config.toml
num_hidden_layers = 12
num_attention_heads = 14
intermediate_size = 1792
parallel_block = false
learning_rate = 0.00436
doc_mask = true
max_steps = 2883
Each number is 128 + 24 x the weight over the matrix's rms, rounded and kept within 0 to 255. Layers, rows and columns count from 0.

# layer 7 MLP up, 1792x448, rms 0.114, rows 1144-1160, columns 64-127
[[139 123 146 100 115 110 151 110 148 119 106 133 173 149 130 137  99 141 119 170  95 119 178 138 146  99 136 174  77 128 138 112 112 148 119 120 118  62  94 163 177 131 155 116 151 132 127  74 115 167  99  89 146 141 165 155 145 142 132 160 109 135 142  85]
 [150 121 144 120  98 135 128 123 158 137 164 120 109 117 158 181 186 163 115 134 115  99 140 147 120 109 134 114 128  70 118 125 116  88 145  83 139 126 114 131 100 114  99 136 114 120 130 163 163 100 117 120  96 150 125 136 164 138 124 102 113 129 160 139]
 [153 116 104  92 156 150 144 151 113 131 114  99 176 134 130 120 112 127 180 108 170 147 172 118 107 123 138 103 111 160 125 163 129  77 116 122 106 113 160 145  34 168 151 183 126 125 105  96 124 210 102 162 103 129 126 135 138 104 154 117 108  98  62 112]
 [130 142 136 113 156 114 151 124  92 156 152 118 114 132 135 139 116 135  89 163 126 119 128 105 132  95  87 134 150 122 104  81 135 121 133 142 137 130 104 119 167 179 124 142  71  71 136 147 127  94 119 130 105 138 153 160 117 153 122 136 130 128 152 151]
 [156 137 105 159 133 147 136 164 130 116 128 127 140  86 129 122 108  98 103 158 141 145 135 131 150 180 114  91 117 134 151 103 137  92 159 107 178 168 120 107 135 139 154 108 134 101 160  93 133 145 151 144 137 139 148 112 116 111 151 176 110 141 118 146]
 [121 134 122 121  89 137 147 118 185 119 153  86 173 119 125 123 125 164 147 151 148  83  89 117 154 108 139 132 121 108 159 126 119 165 106 115 128  85 120 111 102 140 153 118 116 107 110 132 162  93 145 113 136 120 119 123 126 138 105  93 135 122 170 137]
 [145 137 149 142 139 151 136 136 134 101 111 131 161 154 112  99 150 149 110 131 100  88 144 100 107 103 150 112 118 136 125 127 164 165  92  72 105 127 137 149 144 151 147 113 125 121 162 128 138 116  77 121 146 103 122 170 137 130 109  76 158 153 113 133]
 [120 143 149 141  97 134 105 133 160 106  77 132 158 118 160 131 133 107 163 148 123 122  96 131 107 156 121 133 145 103 127 153 114  77 135 126 129 132 159 120 126 150 117 117 162 132 109 109 157 148 157 154 107 101 144 128 148 139 143  66 116 181 175 120]
 [169 137  85  92 101 128 142 157 168 150  75 108 106 128 141 127 153 124 127 110 173 121 105 146 112 112 136 113 164 153  82 124 109 106  92 125 151 106 141  95 128  95 138 160 101 105 123 113 124 132 114 117 182 126 140 150 139 131 142  55 147  91 110 130]
 [147  97 159 136 144 110 149 134 151 136 108 150  89  64 112  94 131 158 133  97 136 114 141 132  92 155 156 150 154 113 126 126 168 165 128 141 140 123 141 152 136 148 111 116 101 114 128  96 145 153 129 135 105 138 117  98 135  94 102 141 162 105 130 142]
 [140 142 136  87 119 173 101 129 115 129 143 139 142 100  88  98 153  77 154  84 127 119  98 115 159  94 107 123 133 141  69 145 140 108 176 128 117 129 129 121 170 113 128 135 134 121 127 128  92 146 139 131 101 126 125 140 122  98 102 130 109 167 126 149]
 [146 117 116 121 132 125 145 161 117 124  90 138 109 179 154 131 116  88 155 162 145 132  97 105  80 153 151 158  94 163 135 127 135 184 160 138 127 182 120  81 159 133 144 137 156 130 139 108  97 124 150 113 132 151 126  64 115  95 148  94  96 119 101 121]
 [136  99 118 131 111 115 135  99 183 166 152 106 105 140 136 146 109 129 131 178 111 147 134 155 109 168 123 122 143 172  66 152  96 105 169 140 128 179 147 132 124 132 151 138 142  79 135  97 113 117 166 133 130 172 117 145 154 154 114 170 124 149 121 182]
 [143 119 104 133 135 134 102 125 111 130 137 103  77 116 180 122 114 146 146 139 142 124 128 110 144 110 170 113 131 112  97 149 136 105 124 121 120 127 115 112  90 107 110 120 149 122 107 106 125 109 174 115 139 134 126 114 121  71 132 134 117 122 109 103]
 [108 154 136 126  92 135 112 123 126 126  94 134 171 123  92 114 163  88 101 100 134 114 127 100 180 110 142 112 121 186  91 142 135 148 144 164 120 123 141 110 170 121 115 152 116 108 126 143  96  96 147 119 153 151 126 131 148 122 129  99 118 166  95 124]
 [130 149 155 139 129 117 145 127 105 121 111 144  89 167 155 143 156 143 126 141 121 140 156 113 142 100 123 133 134 112  93  98 125 125  87  94 145 117 128 148 117 150 128 139 150 137 114 125 146 132 172  94 141 119 180 126 134  97 111 133 143  74 122 110]
 [157 157 115  94 136 187 163 138 140  94  83 142 157 124 113 132 130 141 111 173 170 135 141 101 124 107  89 169  62 129 161 116 174 140  92 156  97  85 131 132  75 159 151  97 100 125 118 134 143 128 141 140 102 139 102 115 137 142 162 136 177 151 139 157]]
# layer 7 MLP down (transposed), 1792x448, rms 0.105, rows 1144-1159, columns 64-127
[[129 125 129 143 144 132 162 167  60 105 111 146 152 112 149 119 153 165 136 126 101 135 118 157 119 145 181 107 115 146  96 127 157 136 175 117 104 125 113 120  76 124 128  98  72  80 126 160 128 103 135 167 126 137 109 127 131 179 131 169 111 128 117 141]
 [ 69 119 133 106 120 126 130 165 120 124 115 139 122 138 107 120 124  93 133 117 132 140  92 137 138  94 180 109 153 150 143 109 133 169 111 128 124 159 122 115 132 148 131 144 143 130 103 121 131 131 110 129 149 101 150 108 114 155 144 161 144 148  90 130]
 [144 138 101 151  87 119  92 121 129 102 111 126  94  83 162 117 131 143 180 151 108 132 145  78 126 136 165 153 149 122 126 101 147 109 161 132 132 136 155 150 157 108 106 145 120 154  99 160 102 129 146 152 139 111 132 126 138 115 150 190 118 141 151 124]
 [ 72  96 137 124 120 153 119 224 136  99 146 153 104 157 138 106 120 115 139  62 107 121  94 108 128 123 104 102 127  97 114 121 150 115 162  72 143 151 113 142 123 120  75  93 129 118 154 100 178 143 118 119 144 128 108  96 146 133  95 125 167 147 135  92]
 [ 72  93 126 163 128 140 133 216 142 136 111 141 185 120 130 140 136  93 162 127  99 103 137  79  98 152 156 114 146 146 125 144 110 129 148 163 107 199 121 153 100  85 116 107 139 150 147 151 113 116 141  94 144 145 131 153 118  91 122 123 153 108 143 143]
 [144 164 169 106 122 140  82 129 124 151 109 154 125 153 176 159  97 140 120 114 154  97 129 174  78 164 107 164 115 117 138 134  83 114 123 150 117 115 129 133 137 127 138 131 121 116 132 109 104 138  83  81 116 143 138 125 114 112 128 120 124 117 124 158]
 [159 171 112 126 111 156  92 132  91 135 113 102 122 128 130 159 164 124 101 132 149 155 112 128 145 164 151 116 124 135 124 140 112 169 109 170 155 142 147  93  96  90  87 148 144 156 127 109 154 185 114 172 138 185 113 125 103 136 137 139 133 141 113 168]
 [ 88 125 118 177 137 134 177 144 126 138 158 127 136 145  99 149  88 147 140 127 119 123 124 111  68 121 123  76  86 146 125 136 135 169 122 125  76 142 145 124 103 163 136 106 135 121 149  80  99  68 127 118 163 131 123 129 122 105 118 142 125  97  85 122]
 [146 164 128  99 142 152 107 158 118 115 161 127  99  96  54 141 120 144 136 126 121 157 174  82 120 141  73 146 108 159 205 122 127 145 174  94 132 136 129 162 152 105 123 103 163 126 113 151 152 115 142 153 100 155 105 145 147 155 119 160 135 137 130 168]
 [191 138 141 133  87 136 126  36 136 123 113 102 129 166 156 126 161  97 136 137 115 138 137  78 147 142 141 151 118 146 103 120 113  98 142 105  88 113 115 107 107 119 143 156 148 140 126 175 121 138 124 121 153 184 141 158 123 137 130 110  93 119 128 111]
 [137 114 139 171 142  75 119  86 130 105 100 147 100 130 134 139 129 129 100 173 121 126 133 143 124 136  99 131 137 172 148 130 124 141 127 120 163 146 104 100  89 121 105 129 140 137 126 113 144 115 127 169 113 165 135 126 117  99 166 117 165 143 123 167]
 [ 35 108 132 139 154 158  93 255 143 149 160 127 132 109 115 152 101 161 126  89 133 133 112 123 203  79 126 133 121 130 129 115 137 112 100 130 134 124 133 115 144 144 149 124 114 168 122 136 157 106 120 145 123 111 104 144 144 126 124 130 118 139 147 145]
 [165 135 147 126 151 102 164  96 126 126  86  97 146 128 126 134 162 102 149  96 117 121 135 140 156 129  69 117 127 119 136 109 135 142  82 168 129 122 123 128 143  99 111 105 132 129 128 163 148 136 161 130 127 118 116 167 123 114 131 141 109  81 139 150]
 [ 52 140 139 111 140 135 140 186 158 138 131 123 186 152  94 155 132 116 131  97 116 122 132 169 107 136  81 119 133 143 132  96 170  82 116  98  79 133 138 155 150 133 143 136 144 103 125 133 145 113  82 140 128 126 139 103 155 148 109 117 135  76 157 154]
 [ 62 133  93 146 101 124 116 169 128 153 136 126 162 101 153 136 133 126 122 127 126 116 160  86  87 128 123 122  97 108 100  95 105 126 114 163 158 144 100 131  92 165 140 123 173 147  78  93 149 110 109 162 117 124 142 137 104 138 129 169 130  81 146 170]
 [ 58 137  88 147 148 133 134 214 134  90 118 117  99 111 105 101 160 147 135 125  89 100  95  96 125 132 138 145 122 136 105 116 133 161 158 173 129 121 161 110 119 122 104 147 160 133 149 140 116 111 139 129 139 133 125 108 112 175 113 135 116 113 114 128]]
# layer 7 MLP gate, 1792x448, rms 0.11, rows 1145-1160, columns 64-127
[[141 104 151 137 140 136 131  85 129  90 108 152 140 111 130 149  85 126 132 106 112 142 111 143 129 141 158  95 124 153 127 118  88 147  99 156 118 145 117 128 113 132 141  93 138 154  97 107 107 125 131 141 125 140 144 116 144 127 144 160 145 129 128 112]
 [134 169 142 157 156 123 142 133 142 129 149 143 103 159 136 121 178 129 109 112 122  98 104 101 131 128 134 115 121 122 164 147  98 136 156 118 117 110 156 144 189 113 161  95 134 128 129 144 132 111  86 105 121 144 103 126 158 151 111 124 128 181 141 131]
 [ 93 152 151 161 115 124  96 156 111 146 100 139  82  94 138 138 109 140 139 110 114 136 116 115 120 113  88  97 117 144 160 153 115 138 128 154 138 144 117 125 137 117 101 141 135 143 132 105 120 151  94 102 148 116  89 132 113 136  24 124 105 159 145 114]
 [153 117  89 118 106 117 129 143 147 127 117 145 163  55 139 139 123 177 103 126 117 143 126 100 131 139 117 152 139 138  87 101 115 143 162 138  81 118 133 172 110 199 139 110  77 141 129  91 134 130 107 126 128 129 127  69 176 151 145 104 111 147 112 167]
 [110 178 127 128 115 136 131 117 154 112 137 119  76 108  91 113 167 148 135 145 136 127 103 104 140 142 135 171 122 116 121 150 143 134  76 155 142 133 149 180 133 135  86 121 111 172 101 107 199 139 158 142 136 163 152 158 135 120 132 110 177 114 139 101]
 [128 169 107  80  89 133 121 150  87 165 132 142 106 121 103 114 145 121 157 136 100 146 119 134 125  93 114 129  92 130  70 147 137 102 145  91 124 104 121 127 155 111 105 172 116 148 133 116 140 158 174 101  84 144 147 119 150 117 110 134  76  89 107 121]
 [ 76 114 133 150  98 151 129 144 151 124 104 158 119 116 139  99 155 149 109 142 114 109 139 133  75 104 126 122 167 137 122 121 125 144  84 116 130 156 139 118  99 130 124 127 141 102 120 114 115 113  63 146 105 126 125  88  97  94 120 147 129 120 136 156]
 [116 148 129 161  68 100 134 139 170 138 159 176 155  38 149  94  64 136 117 139 147  92 157 113 159 103 103 162 125 119 130  70 139 164 130 128 117  66 151 136 120  73 133 127 124 118 147 120 104  90 122 111 134 128 117 129  77 143 136 164  98 146 116 107]
 [140 113  84  83 166 135 178 127 157 165 123 128 130 127 131 140 144 106 163 161 135  91 152 127 154 144 100 142 149 147 123 107 123 141 126 126 131 127 141 104 161 123 111 150 111 145  93 137 110  99 143 152 108  87 135 192  93  94 108 138 123  95 143 146]
 [131 131 130 142 130 126  79 133 124  91  95 138  92 125 131 143 107  82 116 140 101  84  94 135 150 144 115 133  99 162 120 151 150 107 120 153 151 133 131 141  89  93 122  95 163 120 138 106 168 126 127 159 116 104 123 113 100 136 159 128 155 141 123 157]
 [123 117 155 136 104 136  81 121 149 118 122  91 172  99 107 124  81 143 132  79 136 123 169 157 140  82  69 165 128 117 138 123 110 138 117 152 135 143 138 124 141 132 144 111 112 124 105 145 128 143 122 129 140 104  90 143 131 142 108 134 122 127 131 101]
 [105 197 144 159 101 174 143 127 153 132 119 128  74 137 115 122 115 170 140 110 121 113 104  95  95 163 112  98 161 161 147 119 168 113 170 133 110 116 155 175 148 125 181 138 137 123  81 121  73 115  75 120 143 113 115 126 169 113 110 180  87 143 133 135]
 [101  94 132 116 123 140 132 121 147 179 122 134 151 126 112 118 156  94 102 145 122 114 122 127  89 158 122 121 121 128 122 121 146 111 109 119 123 141 151 149 166 123 112 114 170 161 160 138 191 117 133 134 122 112 119 148 144 139 115 106 141  97 117  94]
 [132 159  89  93 152 125 152  95 112 131 107 143 181 125 102 123  69 128 103 120 139  93 131 116 120 155 146  98 111 149  96 103 128 171 117 146 116 140 143  79 133 123 134 151 134 153  92 150 158 142 146 152 146 134 101 126 134 134 145 140 120 101 140  96]
 [136 151  94 132 128 118 163 140 139 102 131 123 117 120  66 120  92 138 131 118 139 134  98 145 132 141 139 114  82 147 122  97 113 116 135 143 101 121 125  99 179 151 144 135 127 163 128  95  93  91  96 180 159 121 120  86 151 133 123 116 126 137 158 128]
 [106 156  68 127 137 115 135 150 142 135 142 103  91 120 102 131 132 170 128 138 116 129 149 123 105 144 133 109 141 127 162 110 124  99 140 126  84 154 139 131 185 149 147 106  99 122 132 132 120 147 108 152 110 141 114 128 147 130 117  91 102 117 142 146]]